config.yaml
num_hidden_layers: 16
hidden_size: 192
num_attention_heads: 6
num_key_value_heads: 1
head_dim: 32
intermediate_size: 384
vocab_size: 7352
hidden_act: "swiglu"
norm: "rmsnorm"
norm_place: "pre"
norm_eps: 1e-05
positions: "rope"
rope_theta: 10000.0
rope_fraction: 1.0
qk_norm: false
attn_scale: 0.177
bias: "none"
tie_word_embeddings: false
parallel_block: false
init: "uniform"
init_std_qkv: 0.041
init_std_o: 0.0
init_std_up: 0.041
init_std_down: 0.0
optimizer: "muon"
learning_rate: 0.0137
lr_mult_o: 3.0
beta1: 0.95
lr_head: 0.00464
max_grad_norm: 1.0
warmup_steps: 200
schedule: "wsd"
decay_fraction: 0.867
decay_shape: "pow"
final_lr_fraction: 0.1
batch_tokens: 16384
max_seq_len: 512
doc_mask: true
train_tokens: 103300000
max_steps: 6305
dataset: "wikipedia_en"
Each number is 500 + 25 x the weight over its row's rms, rounded and kept within 0 to 999. Layers, rows and columns count from 0. Numbers have three digits each. The size before them is the row's rms in percent of the matrix's.

# layer 12 attention output (transposed), 192x192, rms 0.645, rows 21-30,52-62,84-94,116-126,148-157,180-189, columns 0-191
082:501495482534478493508503495528548503512515531514497487509503476486463488504521503517441461504528554490491437468477498479508523454455497510502478471515450525476472514488470474507485480486497519500540460481492499480473518526471471535509535542565488480484548495528504557511499457494488525510509493474495491500454495472495482452498492458511515477509482484533500464504501456513506458510471510511498483506473465521470501488448491517516494489487524526523496522506490470504509483473548442466517469506513528522532476450500550489542496479532495527515476531498512538502540489510483513509
093:488488447521535494504478486526475515481503446477467495496517536522516504468487445571499494542478477479476452516485482495477539521520481458501503524537448516491488496525533473514513476524529455527491542528517507557509511527518486522521510475514546495483489463525478481471479485524524485531500462542493484505513516488505492501501482487480477514507531449511473486513491476527483512525519516472480494512486455497501534476472486509528518506463505513462480483485545468505513494507512442466522512447515476491530501462503489524478525510533497488474498530530545471509514476493488512439
072:449466488544484501519488475534497469512516478508487468467539508456512488468495521499554543534527510471522507464470486502468495498534481510472478488523542536488468515496522470507493484514542523519439499540474505536524504499509508501456486498486515525511547498491487507476561534509543487480505510482449539526501462478503511494478452464507523501494507524477475528493522480480485534512484474483488496483519468456495482505492520492496486505481493534488493475472489499472491481475538506485485523491491519522493533506448524555497474509557485529546461508539487494537474498532473528465
077:488497470576511495525458444482502489534476521479517500517498528550485503457517513490541512505490432513474469469476468466529491502552482484473476499508472527538487484529516525520490506481526462510481465525503514507487531458506526459484492491534480492535457447480512491473507455510519524485501495518494488487489467492545526479516516470437490531530494485512484503496481471500520517483510482472497558532507462499475535497492507495547533489506515504536511469473463517488477503513437510462495503533521475519494507505500527462498500495554496512499499519510530490511502531487497474536
081:538488506484515494467460510500482524522498528481536447499524482506515524493509514493516509511484490495536512471511469497535472533501533499506513518512510492502499482506514466517509485517525521491503566512531444493538525483488481486478434490530480502443515493451537471539491494482478510472519468528461487460473527521525530511495545474496466535493512490479480483500504513506489504472581515510519480490506509507512475521484527487511506456469478502506543483550469487527494509508498466481500537508473473512506459551503515468472470478481523527477516503506456506468523523441449478537
082:494496497535482492507484526495532523506514518475483487530498496530497500530513511508477500553499481440475524528495456479504527460523519482488509492451498495535490518465531466502504463475486480509525520544463478521494545475533497528538500461492517484467487522492489506451487564477536489489481484526431498473519503506560469504518538498476500489496481501535497492546502511543473478467504519507497516490504502504444531542516480490467519490509481499499503478497504533485495498495570508536529544478443491517483520519486515546462511496533531509468470518505497468545514491465516488497
074:506500535497438491540527496472530501521494503487511524548524465521543474505568502469499485527494483536535481465513501547480479521513502506484520528455497500500536502525512478504518476456484483531528475483473539460521533414472480536503487516492513479487455502499481506477523490537502502452480466503519505522467486496460530536498512527499538471519484501480497482484486512504513507468544527498479505509506486472523456485501506507453507488470488513493515514502493488523538497488488520498501514522501504502527557427464524497480501506455562470492511531509505538473471478501503501498
090:488496479529524519473479498462466514541499526493483526554480515489497482507508519529502518502508491506497517498486438539530534484452437519490531475500510511501484504504519465496495476493461542511479509540490493513482474547476524484491515485519463511552462490531491471463496522443449483468527496522496535509487498489476567503486495499443529528494513522513494529476489509521482532514465461513495486485555482509509535487482517510464484525505516466477508517485532483482517484543488472488483507516505453520512497516562486475516505491508500542544535511500486515524466523465444507496
079:480520536465515522461497508494477497515494478497492501482511481493513490509547523540483521494506506492518530524480501503463475467495498476499524454488489511502496522574444470482470527470538482496455499527524525480512496513485460509548467500497479466465535557430531481481484511508516513479478503505481490477520519510479495503480528490460515519477512483562512471533463502475491507466537491511515477494502547463489474552505516507526534480490489479496524539467494445484489491498416519485474522493498525500512528518511488506491477553503503529497515540527494508526505460504517492464
093:529499519537487504503507508488507510457510484502519459520495436485453503514471499493508491554528524524471492507490539510508539496486459538492496529480451497522504531444510457504490544498531487505476518478490518506511487518518529514523519542463517492494483466507478512489479499475446494525467524488522515561495510534555519491471504526506510504516481543451515482460514497492536468471483469511471464514537509542503483486495495543487458551514492481465567484498494520520494486530508480512524531498449506499529494475520487505481444453466508503507499506492515492450509509492501483475
091:507518480484510535517484506503494474484467515534511472497484514522507504554496521483514503460512491479479495507491522485487475507524552548488501528461485480481443479522538499542496471472481537527494471499531528540515526502513509537560552483525506467490467510503496464506519468458473497476472531446493508494489486467456543502536493527479499491498521458469539527511515508510511509489459497500477480487541498488512523534522489470495469487506494496421517497548496477475489520558537505526518466499509511479484472524537498536497513500504528485505474471532512439495492516478540484491
086:494534500513495528490509526502520482517494511504464499493535479476473500508483517499444484473547562525489493495496477487519485497458492528525516522486455550517474513469480497518500502497500500514524478489471499509509502509489495494486534520532514476488527481495471561523527484505501525517510499533570507487482515515502465523511498448462503459512506501515528510499518477475511484531522481536501481528440485500481497485439505516490475516510523488489469518492413465477499481528561452498506518515514535529493519443527551531490481470508475509469465537498506510540515468485467532495
084:475502478508527532496456507501499506475519455518481488533504498520516495475485499560471537518502508527500461541493494485452499484519467499475495504486486505512531491507496478507525475475504446525509538561505513504523505508536449509484499518488539463538452498532464475477461526523502521540511511529528484478503482530515485488500482511479479501497575431490491505477516480467490492537513503483490467464506516508533515494453508513476538494471496489466460502540480498447524465535537472451513473458495497467520496489526489527477473507481493531480505497497541495525500491481529468468
093:494461471498454545512509527546484480523522500529488479488525463456525508478473524500531512526499487471518530423500495542477513494539474498505518524489508539509444500498528525522504488491520518511428475527504483522526516471547479494510528536512518505499512475456474492514560550468509542499539479485481522518503490463517519515522456477506524512505492497510490485486542500486520499486514487504477567481535478496515510484505490493481497555466499512482522491488479465492488480468499498523514491486525504541478515494486518537547473503509448541539461497516505480521476509522500506457
087:474560492525518481509489486471517499512476465476526465480502497516461500459496494515569469531500457503464497477534510479514502492558468521484469519495490529539486486520483524540506496452526516514463463552490542494484484503519514482490525490484457521538477487513522471486531462514511520483499492494480492489507452462563508435526503519481497522501477491508507496478513495499516505477463479485501539525528484511479533467480521530580500483520505525498496483476436497491495499503471503507506491509503520502498501498496425478475506494529536485496481474479551527503477530496495480517
093:536475478469505505465474485521500482524495530467549462480517504508509504494507527525492495511487515532486500491483502527525480507523523531507529495492542507489485514548516450521543483489533503485485566517522517506525531493525463489453476489488514484469508510482564516508516512485502492527509493490496488465469488514529504530524503480466454534494547482545501492533520496514533514488530517499521502481549476493549467498525469466512537513501461505479563475529491473509482472485527470542502493486478477519470450537523516462517493470471558485498517515506483516510514490447451498541
091:468477488549495484492502547485504512502513533489520520502482475495467510535508504476509505521511541453502529521490461473487499446515497529458502499438477481524523492538508495507510468510503442527519460462450490485472521491529511518498507453509488481518505515490477498497461510514483495481479482504447487461512471520518456482526529525462475463497469529507531501509520462517522482474499484487516456508503561539441508521499466480455507495483497496528460488493475510495487502516532494495529529524467503525490504524469480515454517501548523510464509469502526498544548514452521481493
092:503490513501479526536511491447479497461503485497489516533504511546505462492495470535467519519490506500543490512554473493498504496533527511528558453496496500493507491542515454519566465453498488510528528515523524488529530446493521529490488527506500490504499491483498512480514504535495468472518467491510512511480466477478534520507474529488520481502499548527460529527485505498524487490525514500489518482455484463537496484483473473474503528490503471493519491531511507536547471449505537503470505521465506530554522421486533489507523478478526494511534549490505526514507541480508483490
096:507462457526512481469509516494461500482497532514457509528499551489508469494529494483487518512513459513467525497450469551519497503483492521512521476523485501533512506523508492466526515460468513480449531518491433539478462505525539447472476472517471492542485495520509478494493524472453493444544494510477523498504504500450542532497447484477498533510519526510530536480496493493487528499511506487511492492529513524501495492499560509506492499495504456431477489499527476507522483560469485489462501510517468501519526498509508540501488448497501522542506525508486490501501532496475524507
093:483518531484522470489445474470486473478474456507518502471516483470493499517521530521503506474483518507450494505507468533477488458479487492485514464504502489498512467566430471521510533523498511484460543497488503498467475456487512481519465490528511545478555512444522479483457509542540487495460502478479496475499503516509502499456521468501483475514520489521532484537495540477481516514493502525502483499475537495478472510493507540518536496509524497511506486492515447452503494534464532496476531527551546506503534517482470518470523538485542517498509506528476525483498472487495494464
093:507517515511519482485480477528521496511454483506553450509534440535464480521524480483503495555474529492449500479453503498524503495465444502459457528475468514535497499501500510533467549478526524514449524494510517517469517507520517511521528496458509538459505488491486489490497546494439499529477542507531511503467493506540511469514509487535509517499450534466498465479474528494542505467465493499476513522530508528497489509469479510518504508526519493527514452504486513507509492505496481520488473512477513476518501480483477450467492468493480470521551502502470479463499503494533460501
108:490522484476494510520485494496495476485470523518489507467505529556527495497498505496507505514503499487482522497499553497487431500482521532494541544479523508492415490512520529517541548494514508514494481532496508535535493487493476518523528490523503475477492523474529467500506479491466515517468511535503533510513489499491512543518506528497504501499533445488539568532520516507488494456457479480489471491472496470488521519558509469495499460517516486446496510494519488506504521536541519519504452502503505490473502528484529512495537450496518515494431523577520479488518513480516474486
111:535492520481490522479497488514518520479502507499472504530514480466489507476515512479453504456494508560500470509505508496534501529449512509475509494492463553547500509487524448542487522477532504518499472493484494494482514531488489481508539483542502486501523483521451515482526506519499556508486502519575509474498506519523466497483484499452498475471478539465521542492504473507544525484491480495506499503469525480496479511456537528496470517485517468495488496530409488458495482528551457524491503547526509525525491489487534507457490481509475487476477530484512495536498451496490519512
110:455485513503521531467482493518523503467519443487487521501502476533518501508545481578492570512501549534503470505487489486477462521511480522492492500500524537524486486507492508460541507481490443509519548566495481494501513488522486518473509470500536518550487508490489461463481492498503509527531504497542493490492473511507500499480523507527499495479489439534546529500524476510482494510501514483493493562509523519518526494454452507465522511488507510497475507552510505453511467523508491446528477486519480476538507493521475502515486507501476518474478498483490454503500449466503485466
103:486509494498496553499543514552466517528511495552487439534491472478510494529513468512526498532522503489504525471501503532479529483549459484477515463494490488514473488504528485493489456489514537496463496539472508511495500458518501506514530531513536494529547504508491454500540552498510522495494487458494512505485478478511516509516456508523496508495501525532502517501507512521534487547511488480470493499520502474513526515486493486501481566486504496504511467491470482499484508460481512495510491476483525531509476524476524536528452524495461531563458512481464463468440499485505556444
104:483543487535525487492495552480507466543447501452504509537518486521464485471489471490537489532555511501454505489510486493526496489555464511467503540485497508528510453542512486528527496490510518533491461508519509501484503507507561499493536506485488533506483500517535492507527482519526507476498518474473498467527467489555507490532522510513502491540467471495551530474505497444508497496499516481533534532517455555490526473494485533560502488497523518477488483487463470489501522548475498494509492541464509502495511468491477476529519484499528469489535485535532540502497522526495502510
104:520484522476516525479447493499529507542490550526545519480505461511495497470528484518507475544505528531491447487461515493493453493500516529472521498503548503512469496534542480482539532488516525470510552477517510514526529526509456507484476477512532510493506485487556514500479493513493462480492521499503460487465519502547507475507496486504483513521529478528538484505514479515505490497515500507529534522545485521531499511525520489481510495504486526488551445590501505495466513484494475537515467506498504517475448524505543494510512460497512480532479469530516480504523519480459512549
110:499478489525477466511526531523477502470480526480520485519460496481483513531491502461514500538495507461505530536490474503496532441504509521499534469482505483533498527518485522502473491533520482509505481505472458493485541459492485510482494474526469468490508519499479498525494504539516479483481500468485462494457474569509495522518502500492467498485515524452480541510519465534506479445516476495502466437514499544464524531489466481514520458500468483507505500465476535493458515512521453476495488506461489467510500522472501551466507497510505516445487490542509530556534501452491531479
108:495515494507540511535507473471478487482523451499484513534517489566524491502483510507441513513505543507511501511549497512472494457487498526548517491504467494490473480535476468517571479486493476497526527499497493475503514405509501517519500531523496505483475497474514506460489510462514474449515489514513506507484477483474532530537496521506492446510490501571503513511524521522478477470480477499474492503477499431495545492511480502501511509509504477464529493538514492487480504472482522520467481532486494506512528437471525461525510486507542518512515501538479484472507543478507484479
107:519461471563524478484505500480445469492519503511483512509503533485537445476535497459456510507520481520471495526494471522504533497526535484509522523553461512524551499521538498486502477467454483487477481518515477561506448494514531477490467485489485508468517499536528505501505507489460489470533539492494553505504501481462499501505504490495484537518490494514501508504503511504510507464491487492475512469508524550477498472504541503494470493460486467443500494523497444516489504535478462479452491520547491502511511527522517524501451501509506536548498524541504494490482532500449510501
109:505479517480495487507479484461499479419487474495513468514492504448514541527511517538490522477488522504486540456474502542472488514522512458507525448517484480500467518514405484516488560542453486460484502509471501497482495486532495486526493498514495564490531479498480460483485505543535496502479506465490484510473510530495545493473527507513499478511517484494498500520482527448485491515511506513495528489446527465478474539490486557497528531493517525544496480482500506467521504539478521481493516525527506534510495482506474539483506500490512501506512510521552527539525505494523496502
107:511527504523481480503462454518507474513465472526515479468546457552462477560490480505527495554462535550507497479529509502502509493486429504478478504476494523535507506541470508539481531484520522478490506499480527543494488471531541484517495516475512544451495478494469522483506528481459519543478506541513483502478496528514545485524494459478505538497511517516516497500505536506488525472510502504477470508526531510505478506474519490506506480516510477521520496567489474553504483498514483503486467485472503470503485470480519475449531507487466495476538513548491469462508521496525501498
090:478462484518492539487505480497495469517493535503549497507492456499526518468478453496502485503514535494486564514524524486487548474507500470505530486503474520505491530499498487515476431499506460448515523502512464470461516476469513463452522494528444499515470520509504509514466481496520466511515476503492469552483521517475540475497517522532505512494480526480532530500490530470502534510479495528494526468501495559483497468481499500469524478484516497501520451495486539511455537504498483493542530530480548536513479488482517539496456500495481484497494536443460521503523470495515518533
089:515520486500496517489482548472459529484474474477507546496497518502523491586531447515574527537477507470471499517498518524470524516514440482505507487475517473494532524478513519490502500504538477554517519528514516470520480518521491499524532527501483470489482492514460513489529496499498453500496520477473494517501491520522518495516520507508492523526497517503470481474517472512500491494474501510517508469513474500458487490505510504526509513536491484511540458490518527566461516458508522518523529483483542480451486502458465518575479497505477491512476491507502483500453479561484512541
076:483508486471484469544526482527496557484506536465479503489534476506496484494505507473485555466504471493496547475497467504519522483450499488534487558505555525454469439471479531478488480474495492474520513500500506473486514458490543517477475535521427479462549534481519523525532516486489487479506514508508520531484520522545500498487510488525504527490495525489473473515469512495511512514478486554538489517531477502492503531504509472512504493485482489517524479471561470507477521505471484482510458511474559485521478491518483470499482501520507488508483500482523515480553546470520518511
096:517523463477478437496477515443486565534473499488468512470518538511524509491473486451521471469491509506463471533516490469548484515475520533512532507504506531518519532489488442515524566501512521564481510481529499527486480518464533464525482483522506504464492503462506496531500458502481442519470499561509466470498524485526487504505490549485503560493497488487488503499546473503490496477488531483543511529472459507529472486501515536508535463478506485469524523463504524520523503523519490527473507510536491490483511499488497482504513474490534481489500517516498522499496503507509480489
084:548531490515495499507525502488428478464543537534477478502492503496493527500532484570492506509476555531490525507511493515477532500433530504532509516483477530504531475487513449482546534516507441494486535514488477507478483490490495504525495475502482503497507510521505469519482497459471518505515503509493518517485484503446521507475518535516492490500512479568536510508511480542509494496532471495525456499456487493498487445495488509495489451468453455493492471490491495537515477528549549512512508464488505520529500501529451519479452539493512496507517490518530495498515468483482505496
088:449495460520511503457530458505510533482497537522468524506472523454454498460517478492491517476497451494517474517473511461473513516465492487448486492506487494462456508483456519503482480511496470504512521473511473531532491461545500476538501491479500513529470505494488509483541521484530536537465548495529508546502533501455499482495489489484503520546464518483531533525484500482506491464502449495494501551470534491462538533477500481524493509505495540525516519466541502454477535512501502531499521531521485470520562474547498498492501521503502482494519489509479491489522501485499498458
089:517502566510513516498492483494479515485505480522543531536565500503552505527489472493505485522544489553492485501551516519489487497530502497538485525518485502497477491506540495483515500468486500533500484476539502512511478526488500496446487502486525456456458493502473509486501466430470498502505506539534519498523492464467526500503489458535521541460526467513449499499534499530507518434484517527500521510513463438515519452518513505483499503498507477488502513528525526526492495505511502489501475507513474498465547565496523515528495518482483472492510512484504515473499468547480522538
102:526467507503556535484483466532507502484505534466475476476427470484461526460501494462509538519523508483540518444485503518497512499467524485490510494496494477479467526478514539507445476485495513513517498528492499487524525570477497480507491531462485509531499503491449512477491533508470489488506504521500510508520520470473512502493492503526537511505516492486548473499457535518475526490517503502478515458507464525511534521527467489474503472532461467506522514484496527522440548498501468525553539475480490522518480520515473512547516511502470492491502478458528498514547483490497530535
100:509537508488448500500476506487475516515504470506516505487520484547530532561475499461548496499491507468461489489533517562512479533490504487446490507505549470508496496485534498503495539502537479508470474494511505485505509538487486483521544493489566517510522494510489507513454507530518540490452503486493514490509469493525494493488478515514529504473458508503499509472521446503484506485494498504529465502511486468421487476519494474499500498445448491562496502458542543513520539458565502472495550518475484476458524524468511490503512507509511478492486485471503499508493492494485495503
096:483504483525495502539504528541492586518520543503484518514509547497509500495554518459516497478485493489515470493513531511507505530480502515470453535496533484467540521490533513476522474535494477543551495498506512515503508487503457487486503507478501458493468477518481556515515498471464510472484522510539551521541460527521497519494495469458513501460493490507504454464506493523494510465527489497537502495548486520457470471508503529512474502488446485480538488443523505517483455471479493528479480505492512475459515503509539494507484514538490513493494531485493468454525530511492498471
080:460492486530496508469489487482484498513488538455452532529486516507492502510528471535483495462522478497536490453516531518448557523535481502497510521487504481554519496530516527502563450515516467493511535527465451489455520523485475457500460504517493484536516517487515468496507514500499512504490541522507468501489499479469473499496511486474562550497462524488550469526459475504509503505512497480505562491528471475517504470484499540507505508492437494485537521483501513523510476502488488464529481488465494527521511523520498500510486511497478465526500513468533486526534489454488517526
132:516498477481518524514477505503476474459465499508475460473525574543510525522498528474492520479543473505453486496473505486466479490519559543512479541469482487470442487521523515519537535457462503488487456502549517501518508504523480528555533509519519489481500505481496479506502468486437498521501523478484498499461466494471513496523479478474494514503537470511518540497507483527476487486464500500503496473511503446464490523499468457505478497499469521488490501509485472509516493541525534524512464492510495473470480510502517516501492502505502478496485516526535427479492514463568491496
127:503515484511495522500505491532548497513492528516483496517521476487472506465482499520414476489529537510493442459508486469543461478449528515478512521511435537525479511474500466513468487511504543509511449507495493476489531511496501506470534504536523484483526469523473521481516458509487529483497495495512481472453488507496472467493495488479538481493491500496512511517510452523528488536523483516482469499476497494475501511426492536513471500474498532501499530520454454472516490515537445481483461515525513538494504470512567503505493477510479517494494536486514521525518490484470529477
127:516494475513531510482494487540485489492489439497477497535516502509500474467512444553519540539472517491477471524503487516483506544526482493487470479491486516497527516509523484495509469511528445540497526550506520526537507512546489484525504498500586490509459454514465471498462524527505508527490476540521503539517494524467510510495495506487498494497522426518522538512513482506488476508530497488488523478499484521542527507462476517491501498480506529470467500505513485475519479518513440462540478441508473510518478485513490536477521493491517516502467511503522461528499441481509490470
122:460461476509463537528488500541492506497488456541506484505500497441521503473523525489517519543539502476516528458486506517488516468532488520483500476513532530506475479509525494502535481502531533467462487542488494505539514475506494533478475487499515474488539521481456477462542531498539503481513511455479512509487460471506513493488457431524521512506516532504485500484522492503489510518508482458447501512519492461484477513486513507505467544460495528500486465514504464449478482488487491514487494481486499501498522482465491560503478505535456525548468527538488478478476518483496542455
123:467499508559508477533458490485510516534466482483511511529515505518469520452500512483518489485496467522481480491505508474560497490582474516458467510500494516508476464530519487522482488473525488508465457561504499512479501488526514450506529505498484497529447467500496503475544480552562502481515497505499483472476481478540524495522523489476490515536469479510480496487497491483499485497477517463511531511500499503459540508484484488577514511535508524528505486472469509500495534504417496473496497539484502506485499462500461519506506496551489480515498505510515525494507527515487486547
130:554492513494488504487443520511518508531532514469539461490509479524501524464506536513506494524500506503537489475498497522562481482492509479513530513501540521492479516531543450482533496517495506486510569511517472474541526500523453514479445492508501486464514487458556506530494502514502489462495465524457493472473498520539505516522521495508466516489514490518458493487511500519490502476540541518503475479528507486543462524529532489497498475489474522483546473540480499532489473515508485497482484517461507533488452523513518492489497467508531500495505494493475521527508483455457514578
133:498494483501479499516511503488509527530506522502494515500475490518476503527498514493480508520484484430485511567503438471489534459512527514466510498454485482513498509513530489500509487519504503507544487541496455476479549473485513514516507463504499494510501526496491480503481528504514477499506493507447445480523464529507456513508541501490449472520463530489509486549486470531490503473506494493503495479520518528476490521502485480464529475498462496515517514466474542479487512516561462507525543486453468486512503491478489532427530496538516523448479481525495487558504518438522492485
122:494510529509468531561511470487514504503487488500506521510516486568549493470516483509483504495512492514551497517510472507476477499525519512525517514498478504503497497530484496510536435487491447521520530512505533487528513406501473550501501498509513486485482513483518507480511473499490478467540443483522542507494485488456550534508501507469513495528475526513478502528493502494491506495479548515495525494488507464501491474508499531471516502473520510496509480507506549511562502473532528508467506510483503506532490434465579465492508503491540489533528542520521531491511530498493499467
134:496443481540529483468498516487461493483516514490467502549500541470523492489516495510497518503504520536480501507471466521526520471474499514491533481516469513506493497522522486481507485486438525509503501557494481513484478542498505495501522479508449512546494492512486474474509496448419516453533473487474531523444486502473568483493518482459506521515523512494523539502496535521483522485477495476504507490511489517530510472486524487489496532517527459459507506499484479488505475536483471480447486546549454511493501498526518499505472489488502543541528506542488527505470534475465494507
127:489544538489530515470478485472471507484494447487472497514490478496498502521473540522491505504500522482497502508501497526474503453481505487518542457505478495496485502569427467502477549499489497473449523492488495514491481495479488484547472506510493502457529532438509477442500517522544494479478500463494479478470526509467501499482510494482501486495489495522501485533506509469472505495507469523489509493492523471505493542496501537516538511527513474508514530466515427475527507516432551495502526490526545499493519503514452518509464542511524517521490504548480507520513454520483469472
099:488502490487483469512517519463515518475509537536465514492472495474501490534487483522477465534490503509530459508538523516539504536529503487493518482504521540497497482501481490488465489531524527527515495515494500506524460481466516491460515487472476525512476486520478526503495527437510507511546481503462462477552535510492469518507491495542528481487502461455461490490525517511488480504527499511489497532504503524504499483539543502499511453512528492500483526478542496446499555491457474518504518536522530517521532502522461496546516476509446553519465484521516580486492550506480485506
095:543512569489502501519483498459487519480518488514507485485494553519504473499533504469528553522489486502540517507453507477476517558521528543530522515500517489469507493504523525494486516517494465479496540502488495509470438472525530477508469466471492517511479504513502465478480532475497520511483531524534514497506502489504502556483544520498508494483509516483450480500526527483516545487547442499500504463533511513533498499544491500477536501532506509500477468515519507515478496483446534519505537475428489458521488528504446512491521529487475507501523457543504468484531499506495492514
089:519500552506483527502503520484513488504520555507546482530483476518463521529559546463528527475477517528512487466498423481524551537497477492496474523488529522488510480485516496481478508476491484480454500466508494451480488479492484481468479475492443511477532528514508528510525489496484496491525469438507484445454481512530480478530518478491468491458497528490509482493529472510494507490529529510496495508486551497468485476496510480507506504472511499534506510490448493508509487465478522498478494538454541520483504503508518477542487520467481544500472504498486491473490548518467451494
097:543511533483506472471544514483532490476510535536529451506474529481504511536493485500497484451429500515545463520496503507490482540514503495534548479524468456514466512529476481510445488474467478529527499481520520525449491518480476490514522507515481493457470472494458494507456541478473520499509473484500494498490535495506524502526551548495498463498462515462494475498508500533500490465475480487495519501516554555500516489516544481515501478539513532517487505497499494499515550502501485480513502497533557498482455532526505486496504505488487481506481506506499491455542463513513489535
086:535505543507482531511506544485469475495516494495460513517470500499493505505512486530518510505513537518521546509503538504474489462482480502565506484493493523481510511519543542496550487509470524520469492483504490510521486485514503548483532506476507527487487488517506549524460544485552504532521534471448554500522527508508479480452502528521468496485498494546532495532485479480505498494534459496518443525476523510526510509513509541469478466494504529468487529494513478501475537497544507474491513496499496476463525530525524461532459485446501550540517464477528482482503491495534506473
102:467500477498504490539485483498486507479508486490508528543474515475497468550469481474475469468499527540473486554504527483442487520473503502493499477493530477564519487475496539519504518517490492485504474480458543504469488517509513522523564513491565533513454499554451525487511525501532479502491523469532482521500461529516452458532517469507502521497532494464503492490549490520527523529460492481484538517482511500497524500469486500543495522483496475550477494513477506465523530483489498514486518485551475495487510500478497526520486506490508501510478507515517503500528521541549467450
091:520483490526568515504479539510526465481504488480488508518527506537494476462507488533544482525479538541501540469516518518486489484505450439527481461536493483486502513510420517518502483472507495476477532469541528545479489522504489498471497520496499496494536531487516516536499522485443506498499434495521496523493527510509520522540478482519493500500519511501484501443508524475505489500494462504505511472496467528530538487488486520516477525482525507506466488515510485473526500470450469537477443524490528525477487495472507474548476522511472495489502506525536479452508525515454505509
093:532542483488558457472482551515489528497502475500510452501489489508453489506485501487546493547486549509485486490501521487500496491469490518531496476544457505508482489488503494509530550503510520519489499487490481489511505530520531480455473503508449561504464473493451521504473527518472547512495501497494478462491511473504457490513495540491473483480537483507526535485521501497587526505526480507526453486496484509539534507481480504518474498511487468484504494530520455457479488532444453495500494483464501466483529509524475527520495468527497500494449489505502499447495509506479503500
091:519546495468489513499535492516520493475515454510513473465518507504468507486423471496455471470492442536512499503524535419492547517493490498509507514516508481504527506514474507506478522518493450458500497454511481478498504497532483504509494506489502513442486455512510490534470504524552500526506498523501466492500516452509486521488477515551449462510518498469470496503515452499517460484502512476476447438506484471512486519509486507542483519508496544475534503525504486478497507494518502455536470458478489505532496514463512499487502520500485475483502504462525496438510486480494490499
096:513463494498520479551496498495530524487502517465464497504515520489492514472452464495486499504498486496510534486481504496518483567504513437483478519524485520501473509486505502494504472509511551551524480503547488483505529510520495490475530500492518556554509512504500496531511510471489483526503453540537534500518455482516542483531501522538492469506503528495530474498476509505527465528505470483488560555496502511520528476488528491469451518477490527515497509524499564476519518526541503484514492521495479521495482525491489531533501511530455522469497464439535513509489562494517534523
# layer 12 attention value, 32x192, rms 0.323, rows 21-30, columns 0-191
100:483491542503485473466489454474499503544549519482498500480458461524504503529515489560494523487503530487535499503483520516532508494551506515493519514531507450473484494513461508483497484497485522525517510459502540523471501528481475519536490551483467558531508483528501521534491514488480469516490496513494495527511449468557545499510466448517523565494498497514497509533527531493515452518514509495501482493486437495487483505493518462517481486486506488453529535490499513530527485519499483459493475485468501488514501510485422493501495531496512502530507463485485512486537486504535455505
098:512457559502508454500496493493467485526511502503479485470475476510481471473467471477469420585487475437498508532496498493513520514485513487477475544473463473490527485472492486552498521486443513515482512516512502523499470515466482548515482488522478485510467530490508514497506511502491493563493512493506485530495525468503484513484476455482475480492525507479483476477492539535466528507521478507499499516457461485480478523516521544501514503504492515491498474475549475553485513507502550522514542495512449517504504487478496481514476510538520452501523496503493507513519539497528510535
098:475497490494525464485481467499503493494474472491523508478492496480476480491494496535539489469494450525464487502520489495514516526494484479517500514491504527499484455523481543532466522549522511527475465492502510487477528503454499533494485471504500520526490531522503548492523490494490451465558528539481545517543469512477481511506522510483507476530480454509495500490516493503456534513518484539535533450490484486515483487467513514533492536481500478459531498484507538536513485520529530533494519523460470456539514510558526458481507503544482504479505454461543504542527460496483476523
098:514501498485496492504540483498475523472503437509547491458491494487457509507459484490521547506518458516504516502488538511473535453513528509461503518492507473504494530471448535458514505517455486484503522516472512454490501489512507513505517498525482488530499488505526512480474491509482487470509490481475495474491507512527484526498533459460534508517497488494441485457498445542528455521514510480442527472452504526495423493523512532464506473540479499538499481539528497523485500500501480552495486505512535490506493513545489493463541485500502507500487489493434466496498515489470475475
099:467450469522471507514496529534498496546515483503506518514490515476529510483502515481507517451450483490467489466526497488482484520501527446534505455475458461534488502471497537512490499500546478497491484531548488472466511476527490491473514507501469477501505506460538528460528525524510504597465474480507517504493522522458489512486493518486479489505499484475477473524547486489497498473479464471474497491505489481470508512515496484467472500485504468480505522487495467516558494543501545521505493477465494515511521529487457467497516488471502540456487531515459510463505504516543449504
098:475510523487483513523467465458491539510480509481470508558520530467549524488509469499538461520474497470483460444462546457497509489522462468463471516512475556509516464459489512478481496497460493475462493473522542520521470528521506487480500457501518507483500538547473483515507562504502503461498471488455525475485506476493505508507472468486493511492514482518462470522496462525481520508518481477508510499495521494482511504472464497518488511481455502500511485525499518504522491534481542482510513508510528509469472457507483513521533474516472486524499520482423516494471488523485453497
101:472497473482489454499526502479487454475483493510505496498542481479485499521529484541490531514487521492524504472521479431473502529507496481486552510509540467515537508454530521485516493489508516488495459501489499486485501512465475495467519475468509469515511512532508511538481515463480479558445517507526474515517500422478480520481491487533503518504480522517496499458483458479483535522503520537548519475447482530493501498512456524508482508477522479562508465494496436507471470529481536517527487484552524504530508532490493517497518501518500540532526534499509522477508484477493498530
103:496541480470483525500491448547552488501426520497502482507507511529518518516509497510524496521504487460552502430501516554497501495503497499510486466452536501478492542546455491494511526515530523501513507499428496452504514511456504544481514529481499516530486485500461526525466486511537524509501498551529494519522489488506501478482499498511507479443480512487516480473533493524511488519514459486474497527503491461529495491463507506491515508497536475521512477502545525513505517540526543503553495516491508463482496503535461478530492492516533521450520526490487480520490480504514539531
100:510536522471507516506510504565489462527525506472446497478512461499488515492526494493521486512473492484477484518487496521498470518490488477490493548463513522576488492501538495474513520482520518522509499518498508457527500492461529512436465503477465502478525488466496555502497516471494565483537501495494462508539529478485488557508491513512504508471462484508518515518462481559501518482522511509485509504520457494499509515470501529516505512487467496474451538539472494501482535521528487510488520535498535461519545503474500502472477498526527499499508490537485519473491471508478464421
103:526486537508532484505566529480501547481483492491487456478482495511523510461481497503446479503474544494474518514462480534513505497484531530520514451492488518494533487475520502524494504533535508530532513485552485483431502514546501491535512499492510525536487488558520514494512524497519479484498517534522509526508517507557487468471469511515468508489454505497482504481470444531492507542513478489480530509539500535474489515505476495501506507497468470477518507479500504483442498547462538504506462498536548450500484516475488496508513513470502443455499530505501495504494471517514509461